Part of a small language model's weights.
Size: 2 heads of 64, MLP 320 GELU.
Architecture: LayerNorm before each block, learned positions.
Training: a variant of Adam for these matrices, 139M tokens.
Each number is 128 + 24 x the weight over its row's rms, rounded and kept within 0 to 255. Layers, rows and columns count from 0. Numbers have three digits each. The size before them is the row's rms in percent of the matrix's.

# layer 5 MLP up, 320x160, rms 0.0878, rows 73-116, columns 0-159
109:074113098110120083145136151125107096119144140158167143165117103122094140168115130134147111140124119121119137130120127128099126131138131110140137120119155129116109132122093109135144151096110137140136124124164125110173141061052161166084170143178153135181091122189094077148124144091135135085120102135147116127123093125087111141149112114138134138073112144144145118125116105125124110153110149132133103140114108124124137147147114099099140146146153126199122134130135092157125131171133151
092:131136097138124130129097111125111114142168167101126115131099158182133100139131126107119108162130121148072120116102165164155148153124066161128088097142125118110166109126084109150136143102111156114103111157105127138151099123101129109138138134175113114164104114112095122150095141123161147124137092144140095097141097099159125177133121143194078153107132132120148133166139130125118105104130162129080124077108122135121184146129136119154142111150139141167128105109120116125169116161129150
096:129117125137130112061110091142108126151179128128146110138119123139101071127111144135121127169104099147085100145149110130179120132108113135121111097135112148105170135131144124090151118109136118117121118154138076140142146138133149143115114125162128149142108101106137141122108085124135132137133168124162129076113091153149083093140095174190107108116093135130164155137156096147126099115124175068133159104119109118143184140102112130126108161132137145150159111110133158120109156128149088
085:113157102134167120143094146160157101120146123131129101104109112108116145111080108157189110160101105136082150110126113115133097168147116131109163129102166108145146105153130104138144142142156109109160077154151127090119171123127095104154144115134159098129125128100132140122130162118127145092132168120136118158088138122120110103173104169114113155127097181128123156125121139137113113153107140161077100116076114128123158108170118165114153118091101142184154128143145104144132135136150095
086:138135132127128113105144143124098140139107114128128110105149128057136139099135158088133142145133120144119145141101117132123093128138127112127151138151140137165160104147128070117140122127117120146141088106125112133178155088102134099081139133137120140097124116176103106099140177144126124105144104145103134143131105078103104154095108141099067104109122121095119131104178134141147137096162104125158142156143108152131116166181108096153127131119118158141127166172128115172146152183190126
123:080147132120112117140130137093154171142147144133119106098161158101119114109124142129142077124131094112113139092174127181155105128114122130146078111143100102108103171150144070141142139127077142124128118164134077118135141116119153118154144129113148102112113090103163113060116141135125160140133114122103119166095087122095136123101147127158116102146110110168147141131112124134123155116106092130118176088126108152094110171154096139164121138098109157159132161114146137120130124164163125
093:131132135093170097181169153126117109172128082134126110157131079160127111139127136099111121079152150162082150119135117158134100098130104104163130123186124161147113117111132156114134146106131152134142128128118139119148151142048136124134109149106154147133110107127104133126161150139128161097160124133158074094113084131104130133077113145136135157096111120120130150164122122137111075155088124112098138145104107130130146096123101125119126087171144117157139134156122132142180119125151140
076:142161100187165119128097105129110124132119157130116120113158068131117125136079093130156126138152082102120133119096121108132113149125130179126104122184169074129115122125126073130139132145132128137109124137130102120145169161125131100116066123131096142147133104161136144118111123134151120149127123171119135091118122117158150088154124150113116098100168115133149139187155100129140108127139190111110115146126145084135137123102112139149105135173111141197160103135132090136140129120134110
087:111153138121137117114131120096075137133098107173122138134126086155137109113126149177109131095163156135129143134084120117107108104140132132112138121155151135103108153115127122136146157095100154181083133169152129069125122132114168137091138138138121107112103105152128094115089118134144137103113096111152152128061105130113130160139156125121116132128112077146100133090139095138118120122107129133154170166149089109110122141146125095101101162177132140182170119124178134175136118120156139
117:149118102108115062120108102127108151169115123137140113116163158131130105111118106135131151164140135108131178143161180116131107117167120150127139130148141099084119128177147130106139113111125136164115085087112122098150133162115118118144120116129136149106114124134097060148115097144119097142123080174155144192152093112125141138153110162141126149088124133148150145117193122123105162156138109131147164121109121153152145128150122133139095108154136122158163105101149065120123113139105128
094:106156144180142076151160123134101109138140156132106125172120145096116111111147151144116069156130122148097146127158125125097115113098098128156092149114081148127129086147052159152141136133088146131118123176193118142136113114091126103103148143150153152093134129163119103126110122129114163126123114129121139118099110121153137147139141150132082183137099133111098137119131107152129087126111090093094133171131115111108128151165116116107144120142124137124125100152159167122141148175140149
096:131164062119138110119087095128105136139153116123126126146133103147123116128072129128118147140094118192158162122142100142142130113120135149161133135121137096100107166151128131097146125111090155131085113104122093138096112160135102133119119103139131118103119108124134083120051111122111159153100079152159130162149109131154137088156125130171136128123101109163132136121165115170091147135159085175142147113127158112145143125156115087114151118084108104129158150154099148118146139158118136
113:135135098139166152155142106122087120145148134131133139097075095143128147162112139129108115133125146142083106149158151134092146102158102185113097114096105101118182107135111144138144109147135120178110115126123100139120167090145124138099128105105119128141102138180139138081125127142128150174171138115161115089121094102099103121126129146170112184111106096157152156147154172131134117082116092131128183139107119113144158176145111109148132130130172144120134132114141122103151099141142126
107:160143135119131090084139150133102092128111143073160078086111157119136109159121176115126120129111117140100159124126157138146114176187143153111136097123119153185155109103070142151136154114099128136114138130117119106123130094182150102134162097158140136154182145143131126102108128109131148149115148131115148162107074132102117115130112153137128126128131122110120147161172129126170099139077107094084136155100127112157139137116094132127106117106086154124150132149133161143123132113151146
104:084140097146181165123148152151137115118132120120150123185108118149083070138114109115085138112150129168074162106091136169127150115155123152172117135147155088106127116144107090131137111083146146081136157146126140103130181135115119150103133113113119160142108143115126133101099094136128138164168129129162115092131123102120136158118125106159078116145108146126143131163103169111128120124125106140109098088143119147107133135182128128130102134161143135159120155112183135139148132112095135
078:135078092150115137121139124123129081108133150107141126141112102088120135110089107132140136157155087072120153127134117137183109139120136107129109137137101153168166103119127122181155140139115125150135127083147082135137091117133117066137112122106118169084147164172114132109173146133143129127194103127122132158121119091094147102113170116162091087114101135131114117140143137146123137104127141117116127110185156134114127189159100135143136098124103133147142108114116116174137136116134117
123:101106102110153103134131151106137137165160124065151115141110108115121145129094140138113148125146083149110167145125128161126084124133175122152132136106136101102145155101104142127164148100129139138120120146125129112160146119098114147136069097138143168109147101161106120064096116139148131163151112135138131157122091109098121173085112119121148121108143132125152127101126124144130172130126108122132141130179080128114109135152122121078054172137099130130131152106147115118096145152147068
088:109159139131139138146143171097121154124123091167147137097119087141146123113135156139122154134105151126107116106118116132120102148157128143127136107169160133133141123134125141110134115088131117155132095181127140087145114093143160125099138094128153125130125109129144117067105127089164118116152109133146136138097141094131113154094103133101097174110170103139080119125119130113090104125099168113138157150091124120097182104123118176112131190099156144152114141166188089163116134137168143
107:138185106125113107141156111120076089170115111141146054102096149131109122078063145122103125160146123150114133161109185117128089133163087132153108115133148109102137144159126182097128144137132163129122151138122138100137117156138138129087126102105121131126153134073122130098153107120143149112154114095168098146132121124174123142132131130168087129110120105135156145125132145110117108127120108130141149143132099111136135139153117110132118143129159118118143161160148124119219112117116124
078:086118154098074120115093132087122123150151141105144140113088119140116096109153170137121113152162110113107165105188139105158147120133115097106130123135108128118175101138103101117130169121106131122136140136131104111141102075147130134149161145126147095109119121187149113134105159155182161094128126124108151152122127112127104156150135081124148162134141150118084128115144134118118118086112166082117128175102098116113143161154117122114150125117142143124121140152172154189121165125166145
091:148085138109147119132162156143111158141124090132143085109133116096097136133132121149085151120139125178105155129093158123110133123160097083134183107167127150112150115130129124121153119132135148169130101185115163133101123132146113141097130118163117134123091096143095103110125169133115119132136094076146111132113112084129130086145121121145109164115106171158104134110199150164093132114115128150121126174144121135146130116166118071133129126152143167142131146132140069129138105094141137
109:117155111136137091161097110154120134149116145158143122112115118112096088143090098098128124128132115086169144112161167169098121128138109105142134156117095135094147125175135106123138162156114123105096112128131104121156157108075156097122130131129126172157137117137135144095155168103116123106177125101140110148147128127156107138129137147138123115146082120124138123107140124125100142089120043113158150138167130130118132140189123095131069067141119158118125187133126144116153142135130146
084:127134090133067119118104115154121153138148177111120091103116166169145136084152145115143097145127109138100175112163127118208125139113115133128102104152110118138142124154130106154168141125099117092131124131132117129133093148140122093125061138107115125113179169121146130153109114144109118107168133153128159145135141117142128144127108118142104150120139156103140131086139145149108128100153166121052119137170168102136127128136122113107144130109124083121160110139171124117119136115070099
109:124148083165102111164122148113115056140133115116176061138126135134123098089127147128133109123119102141091127145150148121101125101142105153136109128161157125090131161125114114120155145125093120115108140151119134087156163151094097113132138122128162168097119142164124105089114095160106162098134139111115090109085143106132131123110137093145123088114137126133141146146161124140120136159104114093146121151151125119096151132129099165153150136121104180147150185126156156115184086129104132
089:136188127130153106132122127092126123125164122126131121068147120111077113111145134117154109112173167123099161124153136134108093138125173114116136134140178085112103104134145081150139132132125126113127137166108135123126172068107161210114126161110147083132134105103148133098124174132151132100106114123163107151090138140087113160125109163140120137094127100155129144132111158107158111143100154129134159069130157117149104141117097125139133099146124115125126112144135121102168107118135142
084:106120147137121103113152139163120128162123148105131120107146117099101129107102063140151162183155119109083128093192130138138146151114106148123089133195154106153126078145082122094132146128130155159112076095120127120115126140144077113114107090116151143117123092131165133092139163139148130107149136130136094135100147118131130135144090124127096087082150154129106092130144131102102110127108116112116144122151115132159189118168107137129128147120117181143141142115159108156131126130134137
101:176106132107109119137133120100122101144161104115146136122094121142117136152094133113110101150150156132133139110126117156145132154141130110153120098153132109136138158103109122155135133093091138143118115127160103131133124075074160173137116135154154148126080170159138075098060133084148138163100107146147110137129074160133102121097121105177147110125094121170118131092141123137115156108110102130133126125115159150133147140121104111116134153133141138156116175140114146119108097211171136
106:109153095114130120129123116159112129183153147128129142148109155108128151137136148171149137141131105133113143111149140123104126115121132149168121122142110094144114161175110111091153098131127148097087115089137141136143095099097186140128164141148120154149109124061095120122088141123136171153149155111115157136116141122129062133136137116184101131140112131140095097085106145151130149091127129067103106098165147070165134150161117098109112095125146104130154088146124120135131117103114131
085:134092132115126167127126165161144138146126097133135124118099123090139101120165137156165147133166167093140144095116123109175156141134165111112151119170114121122135122092140155174126129125128128136118132084096096108164128089119146104140126119126151118118134128184133110107120172106200115075130093133133130157109083124082090152130148139130149136127066127157113101140115132135103117134121148156141139086099145175122144118158122093144121126154097139150175116141117158127135143094162099
084:076165149165129153115116108119111122130122150125093171160159154133117140120155140187105122134119114120102156116139144141116095145128133141098146081124121107133084110196124121122142160159135121121163146123105127129143114085116124165111151125108137095173126087113138159096124151111138093113120119139170159148068135117154152127128135159147070111142087122116131124128108163120135088157098102072140147126167158106113127116168117139118116082100124170100115151147142128132124151100135112
092:141112095164149142127138110168130122105121098145132116130114106098129128149084136175100147133129161132128127128125123146076108142133128111137130146167132110098100075188175121086134141079130120134168107119111107072127148150122131129114183133153167115115113137149130101142127142147096144136092111132129131146122124085109137156167125095125150136092133152116166152115137117155125124145144107130119147134110109123114139115162143089078141171159117123137138083156161091144156177158113062
082:105154139125109086110104141129114134140115132135142139101121183148086101169130189118131141134074152143100091130165130097099103134134116127163125127126117115123122121135103182093131127120146152118156112177113170129091127127142154155159182114153137137138102111093129121108094102123136116114115113072139134151121111138110078151171098131113152171139140132150150109129138139139097109171126125113171154119080098112112143117109116156069146150115175132153126144094160111106149141108113117
087:082121162127112165145138141096111102162137124127133123097124119107122113100134135095121114119071158120106112137087133135114121136172137112136141091149121120150099148132138144138139088146134115140091118143141109098108111136130147135121160140136153130134111073167129129150093149179147182105138125130128116129069112139113179194099152163140115129142115084156123083130119110162122092117096112145133122160147125079111127117162090112125113146127139192172130134152150134146144168140165100
124:109180106128124158119135103093095137188164132097167125079101094109114107085126137157085111158123069151097115152087135163123129108184112172108117119167134093132131128161118128120154127141114137145123099159142143128142121173083110138073113112166126132141147116165107121107114101138146124117124109112149133142126123109115141121151094176132121095100115120154143128127139126129122093105141118130094108133095120119172129154170119133129093144153139129136133168131152121128105116168091076
101:092133111147156154106060177128142123137112115141180118083122085106154139132103194153104106129168121168110123124117158125083151133118162163121133116122148120107132108126123087106138172130128129123157115152119147115143143095129133169114175094120149139125093121167109096115130112096185139117105092140122138163101115072136109138140126118126145113123124101080125170150140096133103107123098103141143171115095131122148157134141128109131111133130148174141158147144139155124136120138171153
082:077111142107132140163124155100137153154145094127157100114113092147166091122121084098117153110087159114107162073133135171170117159121123084162137134177141069132128109149141125098129165098107114092114109154114102126137139127160155154152128117091149133151132105162130143127111165161164149121133127111157148120139123104105145166142143114140130140136142125135133077115122097107105091126091131114141134134138121103108122093147116179113136170097173114144122123136179115136126147122122177
091:114150146164108110126127130124068108138129133141098159166116106153109118123133121156091133143150133173115108137115115108100130165152102096127101128146167143119127119125137100147153153087123185155156081114109145095123119164110121107123107111183151131102103118120152130095109121128128122089091073102128095147116149084132110147145158160123112158087145117141134141106170118182125114103086108117127152176121132132107161090115124086149152156130143164171159135145111114129147139153153104
092:114114132138162148124148156128081100148105113099158134142136091100137146135072105149117148135106144156094122141105120129124148119148153171112116087157155086130139153131096113101137167112116133160123144160140130138170118120130125102125101133137140085178081115148179109076133137175190115111128093100152086092119120132135125092102095120111092108105124116122123118138153131115098099138135130119136142107102112121105178155146125092173119137169120169128131173138149128145115164108151127
117:161126104135166157145151153152139122150137093112174136131093106123119121189092116119128128107149142176106100141112115148122128119150145166137100113141173077114138115135144137127159127112109138182097128131089171115133135122126133180088141118131162126132132119150124120140107144119191110113135090080150077155133124130108104126087129150137138118083092116127152145099128110123121130132108101113149157108135172109151111170151093132140076106130136103123126137148092154091189149118108142
111:087124158136117144162111151083113129159103105104121104134128126117126097147104133176134116145166121162174147082135132093140157156159165135165084149108120097106103135172157107139146120146148118130137099117157141089155120127168140148098118124134153123136122119151126137134114117119142134150090109145120111081121125162161132129108116101128136104116163122137161121140092088110110073141159128114092120107126084127142109138147127108152083130137179165151136118132156066121130137165193106
106:151100120164151137169160115141076074144126173145171144137118140111134127139141123125065113158102115124119111117144130138086152115103093165131114138145120111104119117163139081092142115156139144143131132165091101129190160144065131128102164120107145138163128070169116131098118131106115136155101112126100106121097102138113105131141138146129109136143128155161101157124168178136089129134139125100164146152116097133152108161163116108112077136140146132150133136138140096131129143149135115
103:105130082152165142170099148149131096152146136111140137122112132105136049122137159121113110113132114128119119111114092139139148136154130115132117121151176149151120142109131098136155168101097124186133115172190160132145091133138147132110140116142156110127125085152136104105133102100116169124142128136098103126128090119117074136163087108154169138112148086119128101100164120130141116098105146140100163114098120106110157107105094127165118122138069168113138121158103129111143166140120121
090:135151103136130159053111101115150138150136145124139137126104095125121159103098151140115142146085097149119160171137115150140157124090067173151124098155149144136126102143119159142177126112160140117137147113144142117105124156138129169156088110137122141124111126115133128122131056088143153115142147129166119133136112151130091106164097131210107148122120135120160120112125121148105104096119142110095103129106190128111151096112140140143138133126142098139138087142099143122135107137118072
087:108083151160164086118074120147129092119119200160114116128111108132101117141126138131129126167138113119101135158120108106125109144182153161114135121153128160138206112164144092145137162126147133149119116128123153074142114104111124123093146107154161108125135142122134129133143166148121090133126142119117125161124127112092137123103105098113107119066157129129119106142146090127126158104143170136096126119097116118154149131133127153088105142157139118155170137125138123147177168065127133
# layer 5 MLP down (transposed), 320x160, rms 0.0794, rows 73-116, columns 0-159
107:123073064115125136138165131087130150168124114186150111149104096100143145128128143114143112118105140124120121137125120081109150136109141125153140127098068105090117112144143141115139158135110165124066156127137146135137116118172151124134144151099121095131128115119169118127139145138132150155147125122111109101153127122166152186143143078089172126102101126111106110168158153114161136105142200149090105099146129132144098119134144141129121124136105103121183119148115155081118139113126126
093:155104126143137123136144142111153134089094126099094154146143111162106119126118124131089129105103102114136153133107102137126154119145187123118123169153120127105099140084168157136098141155116166104126151094096142106101142150150131122150097140105139094089155138127157142106170156141135083187113111112118155144110160130097155122106128092079134130149115135136141133178153141115106139165129105131112138116117111144082098092116141200096163164116135141099148150123079098126134144109135160
096:092141117142126127184123125138158136120092122173127119113139121150079120130150104087103178151098165116122119100147118131106146096116111139138124076160120136159133127158138098140129103141157072135095109115117128187101153129104107103111123165103166114114191152152119113131101145138147102145141163126123148146134156174118147087120120129094140158136123115128125111127077174100106153162125105113113116133113131123140077102123185143140151135140153115135139107119118124114149139122101194
091:133122117135126133109135132120118133117115114156109154130109105090137148120150128175162098114136125146172136133112125069124126133095141126135098088180158154154098134141126125127057111143118136153112152150089159094104136146155143146148105131126087154103182153108120108127146129154102126152141100138150150158120130129118145153140127136118185077130099121129139104114121167149163123122115139130148083137156136113068080126097180138089131158118109157078117166151099116135134126142080116
093:085146123085137114137198114122133142130114111109117138133115124122094120152120129120126146130102151144134135150088167129109113099118114095103146102110133155094106165092137142120146124138139130122072101116162128132066143112170124135100076169148103147109111126156143149095126154132162140183129156132137190131168148142153130093160167125150132140095145140098134147125120108178114143116090145148124103134146103140126089110113145089112142127137086139117115107121129134146123101197107157
115:126130082118121091137136140193127124130117155105134156145141105119106136102140129097120143130126131158087122146067124130142137132141096122148155180124148143122154122120099118131137161125189082120125115128092112132156086099108128108122130099154086168124099153103094132141124116088112160114117138075143049161142162125092154128147134116142164141122118132109108116132157086094123106147160151131139164152135143128160089136174125164119148111136141107157158136144146123131113104091161150
081:121129128082136124156165116134104141146110116098159145121116142115156078109132117105102135177110173112156101145151105133153132113119161142094152086129149135121114133123095120128158116127111114100146100109131117155079164142160112108108153152097175128142134093150136154147110109107149164137123121112067165152163114147132107143128156134169138109161129092118100068123121136085141134104132126165131136120174109146092157129168162094141124142090131164138144142095135107114087148168105111
088:114133153121129080165194176131099121118164121129116160136157152112125159148209120117094141126156116129124099131097147122141118132108110133085115105148113107100117152123143105140070133136119127131112093112137166147172123119098123116122136126117170092171122110102105145130147128060111139144143158111127108095089163129174144123099125127133134081154118136133118128141093139130129126114124096103161139136178136167142131148105177084137132155148101154123094157124105127099125135151114118
093:125103088103111144175168147109136131131129157111163133123108132090143143146146086125131139133103088115137136114137118171122141120098141139110127153136112092130112132121172118139073102145145115114167118116147101078146101119123110169091152088116134120130141183152111104159128136091129136127146182141118123154152091129131084116139136125152159093132127137132158140141119169095150132145163131165133111097134166104108142151103204121114102182094118122144101083116127159095127122121160141
116:113136126132131151163150167147148080108154148119133139145078108098115154111127119135127102132136100154144114111113112162111122132109146113143117137134145110128106120120098121158017153155088136104159114131141103164081089112112125120085147098141147147142126122146139134100125145108121149105147174108127113130148095130069098113160171151189117129133132138131170126125129142154143122117134113126119138162131132136113131103158191117094159175102079160115124158146126118103127146133125129
090:145165115071136133195091122132135139123178086151115109166130141158197129107081150188127089136129098119121159152099167118095106135148118157115146097116147127129115137119141124141138125135161108122112148100145153158139114140149084142153150133142095111127133155138135111126094112111119124181153164134133127111168121159139159141109146098083138101108105118126112184139114174121121159124100128090135123108142096114094121152118159137143114118142106148114126111102091114109124121109089098
105:145152156116082103122112149121147118124123196124147132117140145109107118121153138148101151132180107120141132149128145067133133143103106127095106118156143140103140102093148126122003150138145117115116146098087122146144120083116123142132139087148115137137117143118119121098151164137142109107153135090111116156101150097116101143123112162104090149100159118157141149133160120122154111147125152130127102150132106124105131150136195166084113117122109153151125126140133109159135139125157150
109:162131131166106114089142127125113129155098108113101123136146139100181153136129144153103106137157126137091160113125139074181103157130119125135122136082120089142146145123120149129134144128106130116138116079110167114139090181127109098133090147125167092129159111127164102108133149148137140168152157096105145102125124192124132132127087103099144145108116123122118127147106153149130135150134112069135088120148118152113102134161163145083102143206125116120151132101119156099133113150119101
101:116128116131106136140127090105164174123168129160087175163139128117108184093141099122123152165117155158099128083127138070105124124118084116150116137129134087075107131134171124118177113148147078161153100107134145154108093137106120135106146157091120132114089093134130135127154125138140096127122098143130111087136134149173130150151151101154127154100126155118128155149105099135104147097162166142142150109138093170083125123151133101138133109137155141118088167129129120118126123129098129
099:167138138134151100130148187103154083155143133156145154111117098145104141159158110159117121142107126124143083168093098125135111112131148106139102140080127160103150086127106147136149151122145099125150072121175122048112115146148121143113126159169150117085130145092130144128092140159177132120151144127133144147106093121109123118100149117105128127167122110158088131142162154080177151129131114143106117128137155159116124107107105100151134151121126091140149142115142115080137129137140112
092:088135117131120108111173146113156145115152102117143151142133172171117115141154132143097134140129142156138121104085143142100110133126122129127167098106132132138130154115134128118091173143175123131124101094120176206159109128150130118132158106121118057143135099109126131110103130104092111129141116180137149117127164133185171094092071124116135116147113108132140134097085139122143160148120126107117101091135101136117138145081216109128138134123135131112133140112102131131144142121144113
119:145151132127113110124127098138140164112121139113149168135136117133099113154137115137116132122155130131077123115117158145105118123138123164159168137115141126186138112125100127089191127174128150167137094082104089101150122133125117153105128103115128113155176116091149177098163129111134115141138118150118117073153106118097102161126124127112125153101132162141072084103143079154127149134126090147172103130149100137099107131131143144092146133163127133092107126130158129073157144134162163
089:115150128149137130135149121098130140117089112110129123121163128145134169122180125110113168133142104095131122112152137137131100096139166140091134095119109143136114126081114123128123117112134134128162111133088195057123121152105114172127139129151113118147157140108131137145128120087148103120128168129134132120082175127129102125122166138102156126143126127099127152137094126045117136162117125155160084156107130152122149179112145141076127155125152121150144193086110123152088116131131148
107:091169119161131124126127182106073113160133134130150139136127147093118129080127126101134092155171174113114159123158103104175067145111120151125126132135135086123120099107129110145035086123108134105152127111105165119153119115118154095107138115137118130106131126144148118162124110139144127142093126092119106153129116137117119094157138121110095131104162130119127163121124134155158125123141155120163125115137136137128138143171218135108164130147142129138143080145143137094119140103128130
086:095103149124121139145123125083106160111135138117128126142143121111143164130196123153140131111147146108141130145116165084122137151102097135094207127123121129156139141134133093101127082096134175117125112142123163099178123119120157191120093083132151089162122108128129148149120124095165095136143131126114118120111148105148141091097147140100126089163137122117114156111113167192125114129133132105102113103127112140140084132181124098146160127107130157127089130087113139146153121133149125
096:145172131119104162190157094146138116150117137130124164103095152097124120133144115168123162097100132115137155116131138164127138157157144151119104104122126125101157153121099089152070104104157101118096088104117139185139113133139153160102153128112085105096167115141130118140179143115090122112128104142080138094171150164117121122093119113107170087121146130111129135139129130096090115166096119140116121123120154108116123154153207123149162133117128151124137123142119119123137113111142155
111:121109095114131121087148152121117125127143148077104113122111125134122153127173142165123142153107181153170139156110106129121127139128117115096098100139108118080125128123141146145122110115140138140135147136117125194152113129096152142151109114097118152087118138114131151126139134130161132195098127036098092116210120133110148161107151117104129123080138090110160157151150129141101160129153174121104147129102140129140111113110176111134118106125156126138159108129152100130109116147139117
089:135125075107141113159147153102135126140183109088152145147139109100105148164146096109118158122140118127132063106134149152125133125122116163117139154123146132125146126154117139123095160117119107120099110106193125122182107099127097123094143126106156113151140131101091132148129136076125158107134139129141105167098151104122099125140164140138135156171128114123112135086135152140161128108156110125128106137132149125144087154092219136154077097121133138130095120133100102148109129179122118
108:157129146138108118105153094118124120103125156108151142116090126085154169151119120082177155144114128148109134131104085096163125114109150149129087118119112101141141117078139161102081146104201126150097126106086117138166109130125141125118153148121176124128097073132115118117126123149119120170125075112118130167117114147132142126156134112162167156151119143100123150106116117146124153102122148125155146122168097144123146092132193156111152123096123156126138102119152138123146078105115151
087:129118118149100152108146107134092156126145127132129146080130121152138115137148116091145182134148087123121127134106134112149117080106155116134119111106124146146120154127082123126053108115145114155119091136126111127101151137150121098144142117135080172122145151124149103129133100141125133087153179130160157154102157129159105138185111132160133111148145140133137084096168131103120135059139093126148117134132124130123162117075189110181164150123099158142114115116148164136105139112132130
088:119155180162096110152157117124122152110164127120111148166141070130147104155115128085130133134137099132110131086130162122137116133076137119104167137131121139132136148110110136133119155125142113180108139107128140109127092134127099140103108159175165082167140141128140126117132116106126118118123148166134080090116177145145185090140126154130154116149115188077110143099090129132133125153138121090142147112155091118148118147110161097125155139127114140132097139122053124143129109118087118
106:125087165174171114140114163123132114069150159152131086127127120117137124139156069063159108149159116095130126106133125139114146138112152131113112121142149149094145084159145119160079146153178122125147132124115140088150124120119113094134163129164165097131121098117139092176158144104121142103118145165118105184098127112109083141150122156058138114127153131099131112138132115137107109119136127127151108154085142114123114115115134108106144170149126162147131125119113109113146164148123131
105:121128080109142119111096139128130106139143131123088122126150156128140114152147146209121125132140153113126094138137116103160109108141143140158122139144083117122116122106138131112125131145151108146158108147152152206173124138151161094148135080158119104096105129154116150096130157145159079141130132098096172146136124122069131099122118157094119118133111100118122115134125133117105142136096111101098122139095157134077133123116219149108111127165091151142156137128125123147136114149164122
083:095155131101135124134154126090116145115131119108134108132154123113132142129199140158124127098145132098114121134080135180124115132131133140058130125138097118140171170082149094132165130128133139122145165121120152123159085087088130151135085116102145122167141140103130139147099101073138135150137165139112093139118135103186166118129153161134142130123063116131134157081115160132116143142146120171129144102125118161172145119114150083132111110126124153115096122128081141104119140143126111
087:158127074095109142152089144151097130111155101125123106121132125147143141130072162164143126068142162131127129129093118162149160140150135140135120113120143096158133130088134127104118110164142176110125123128129092191119105158110130127137115085161054141119099170143113099113137125139116128128118128135145099143192142145144151126135087113123157096140154133133122159139140123088087151078097159140140114184118086128128108120133128125129186109123130097147128140125142143131128148107102131
097:158114099122148166133107159140125135120118140107142138106159122150128106112148124146120146133147160137103121128124141129129123132126137094163110137152137123089126108121122133129000097139130115144141145156129120124073134113110133081105140128128128132137154152134133128113144120146155131116130146141156133155116126154135119106131128092122152114123137132146106128123110181155129118104129123148119104161121130105114109124118241138097123131119142150150090099168103108139110112122114130
112:111120146126151113141168146092131152122142100136106124155151144140117136083196130104156117117146120132119120149100158138098115130110079132101134105112126140111145151145121105107109122102159138149135141138141148106143140109121118169113127121149166085156100124131118147159118114033112138130137163154125065126132187135172154107122146126152151125156102089135117170156137134185140117116128123160127138145146087139122138121097184102135141128103108136104078157115092118088121124155123136
088:136143123131178094126173157134143100107170115107120142139118098098148151158193123186090141117114110152144153177092108131114134121141151138104138109106131119101114116081140116125158157113162144144088153107118137094165081124164128131119104116139105111140115110115188104133126147092112127127121140085116129123172134108122134135133166117158130151137113150109127163110106159166124150116146149099123143093169141156094105141104172127087144103126130148139129157101093069126119140127123102
113:147109093109169100128120129125133123133137093093095124167170147120128118097099150134113079137091117124154129159093100115125107106146140134153139126106138171090133132133092123129200162164115141119125129104141148076093136110137153171123123170144164088142162140164103105133120102137144113203136167129120136077125118102124107147102167144158107142107141121136164089150148144106130140130164137113137143141132097127131117135157089126131125167111146168119127119139097080118095121153122113
097:174101143098085158133159134106130137135116140179106119123141113161136153142146128150147104181137152113127149122107126104115105199191136135127121170139078124135155100112122121160108162098167124072131108148102103091089135125152097147137086122106089130166123162133102116105157121140110132172109129138093114141173134133115128119115097103096151136148141154147126099120151142117130118136138119144128122085111119115115103125125156162093120131153117090119116116170110163109169104150149102
083:112133138103132151139144149090120114133178096135113129167136137118178162118162140148100151071137125130165107156094110121093128115140107082108116120103102110100140148125112099114164134130136126110147130134080169113141144101132179155115130118129125113121099126096136152143124146044114115140130157117140132099112179132145137130135167115162134131144112076124116158097123129187098148095148126120145125127138088184164146106105137139129136114120115152126078178111144113131106142172129119
098:089104087114153134108150139106148174144116130145139102088116140139102150164147103133127145103102137085163144101151158149116160100178145140115141163100101118107156147116138146111064124172122099116111139122173142112163144071138144156111134129110068108147112094133143114128156133131127111146167204100126130141164071135107096102118115137116118118135126119112132144137148116069140130125122141127103138127141170111121134176140148146142076137154156124116132110121137104131124149118163128
085:131135123138150124193116101079156117131134103184107149153111193120156130126136061124115146113138133099143121121123121170129119148068124159116111155072103129121143134128087117148151115171159144126149120076118176151146123135095105126113146139119113145078111124161124110146111144071071117138096108137129125149153114145139116135162144136121108105110137139097128119127132153138176137153102150143107131148125138136122140169131145101125117085111140131113162149083133100132102161149157123
128:171077167174152100174175136150121139109125147097133085157145081100144131142159120117151134131122153103118138114101115118134152133139104160123112120134125153164125099122148124127131113160145142091130146145083127110128146105177166171139084130116096102130149122107160095160153172157130157130110154066100101137155135111118123120159121116115143149159126135125178138129100125111087128116124154125150140152105150125106079141141119124087114089117139107091113126121078130132134124109077121
104:154119087151122127089123114116141111138104112126158102188192124118128113107101133146102094158156172086150134110111112187137117117140125116129142145104123112127160102156135157103100126135119171120159119096097119079122141150132120060128143121131154129137146147150066112164129089131062148122116141144127105145123119160160106139132132148082136115098152130149127120134089126141155112107124143141179117128140138118085145125124134151129118135121164122130152143061132156146111142155087140
091:145138094115087108139144104119128110120143116156125149121097082162108114132113158155120133119137138189135135126155128109164140119124155121137149113116119161154101127169130116086133082139099158119143098127108145143111136154150154099151112158153124135128174126138095127140123111183142133185156135101130092111058153137110111123109136087076123124132141153095119106125106163102131140139136097143153179100153079150096110109110185129088110119155135105105156112133130128150125102149137081
098:107135153150085123084107114120157140143083158138086146114098140113153133146107137179122149145150139126091151145151192152151139133119142110162106126149161118119115108128092142112164135128115108102153146152106153089173158154120160137140119076110142120118141116097084128128120120129141097149099110112124106093151187162138132133144096151140105106167137136102129113150114093117131153133089145166141092075131095118106138124108098110168159074136148124136123177114152134142117093119133130
096:104133133084096131121156181118123167108090118134148165132139135121125099168143140167099120147101160138072143139131139084133120139117127099116124109129107122160118141114116099103105125157132111112126120118112170194166125125078140138106104135109167157128152088146167100108144152125153076169131149093135118120103126114151111101115114102108142120119103119153107074114119161138119188147170141135100150148131092136117081099138171114130134159142159100166121138139147126136148109137155134
086:168125139123117163132133124141147144124135137144135155127109154182133082099113145089138147131143111120143124119101126090121134095131139090131137082103151127149115163173124119135197119130103108149119110156129177180133150113156119125141153130089108107134143131098149162150128136110141150149101098098118141088115099151123147127074108081091166114163106096146094107116130186129123136124108145079110109139142141149120135158101081093142114107182140110133116147127151107120107128180114117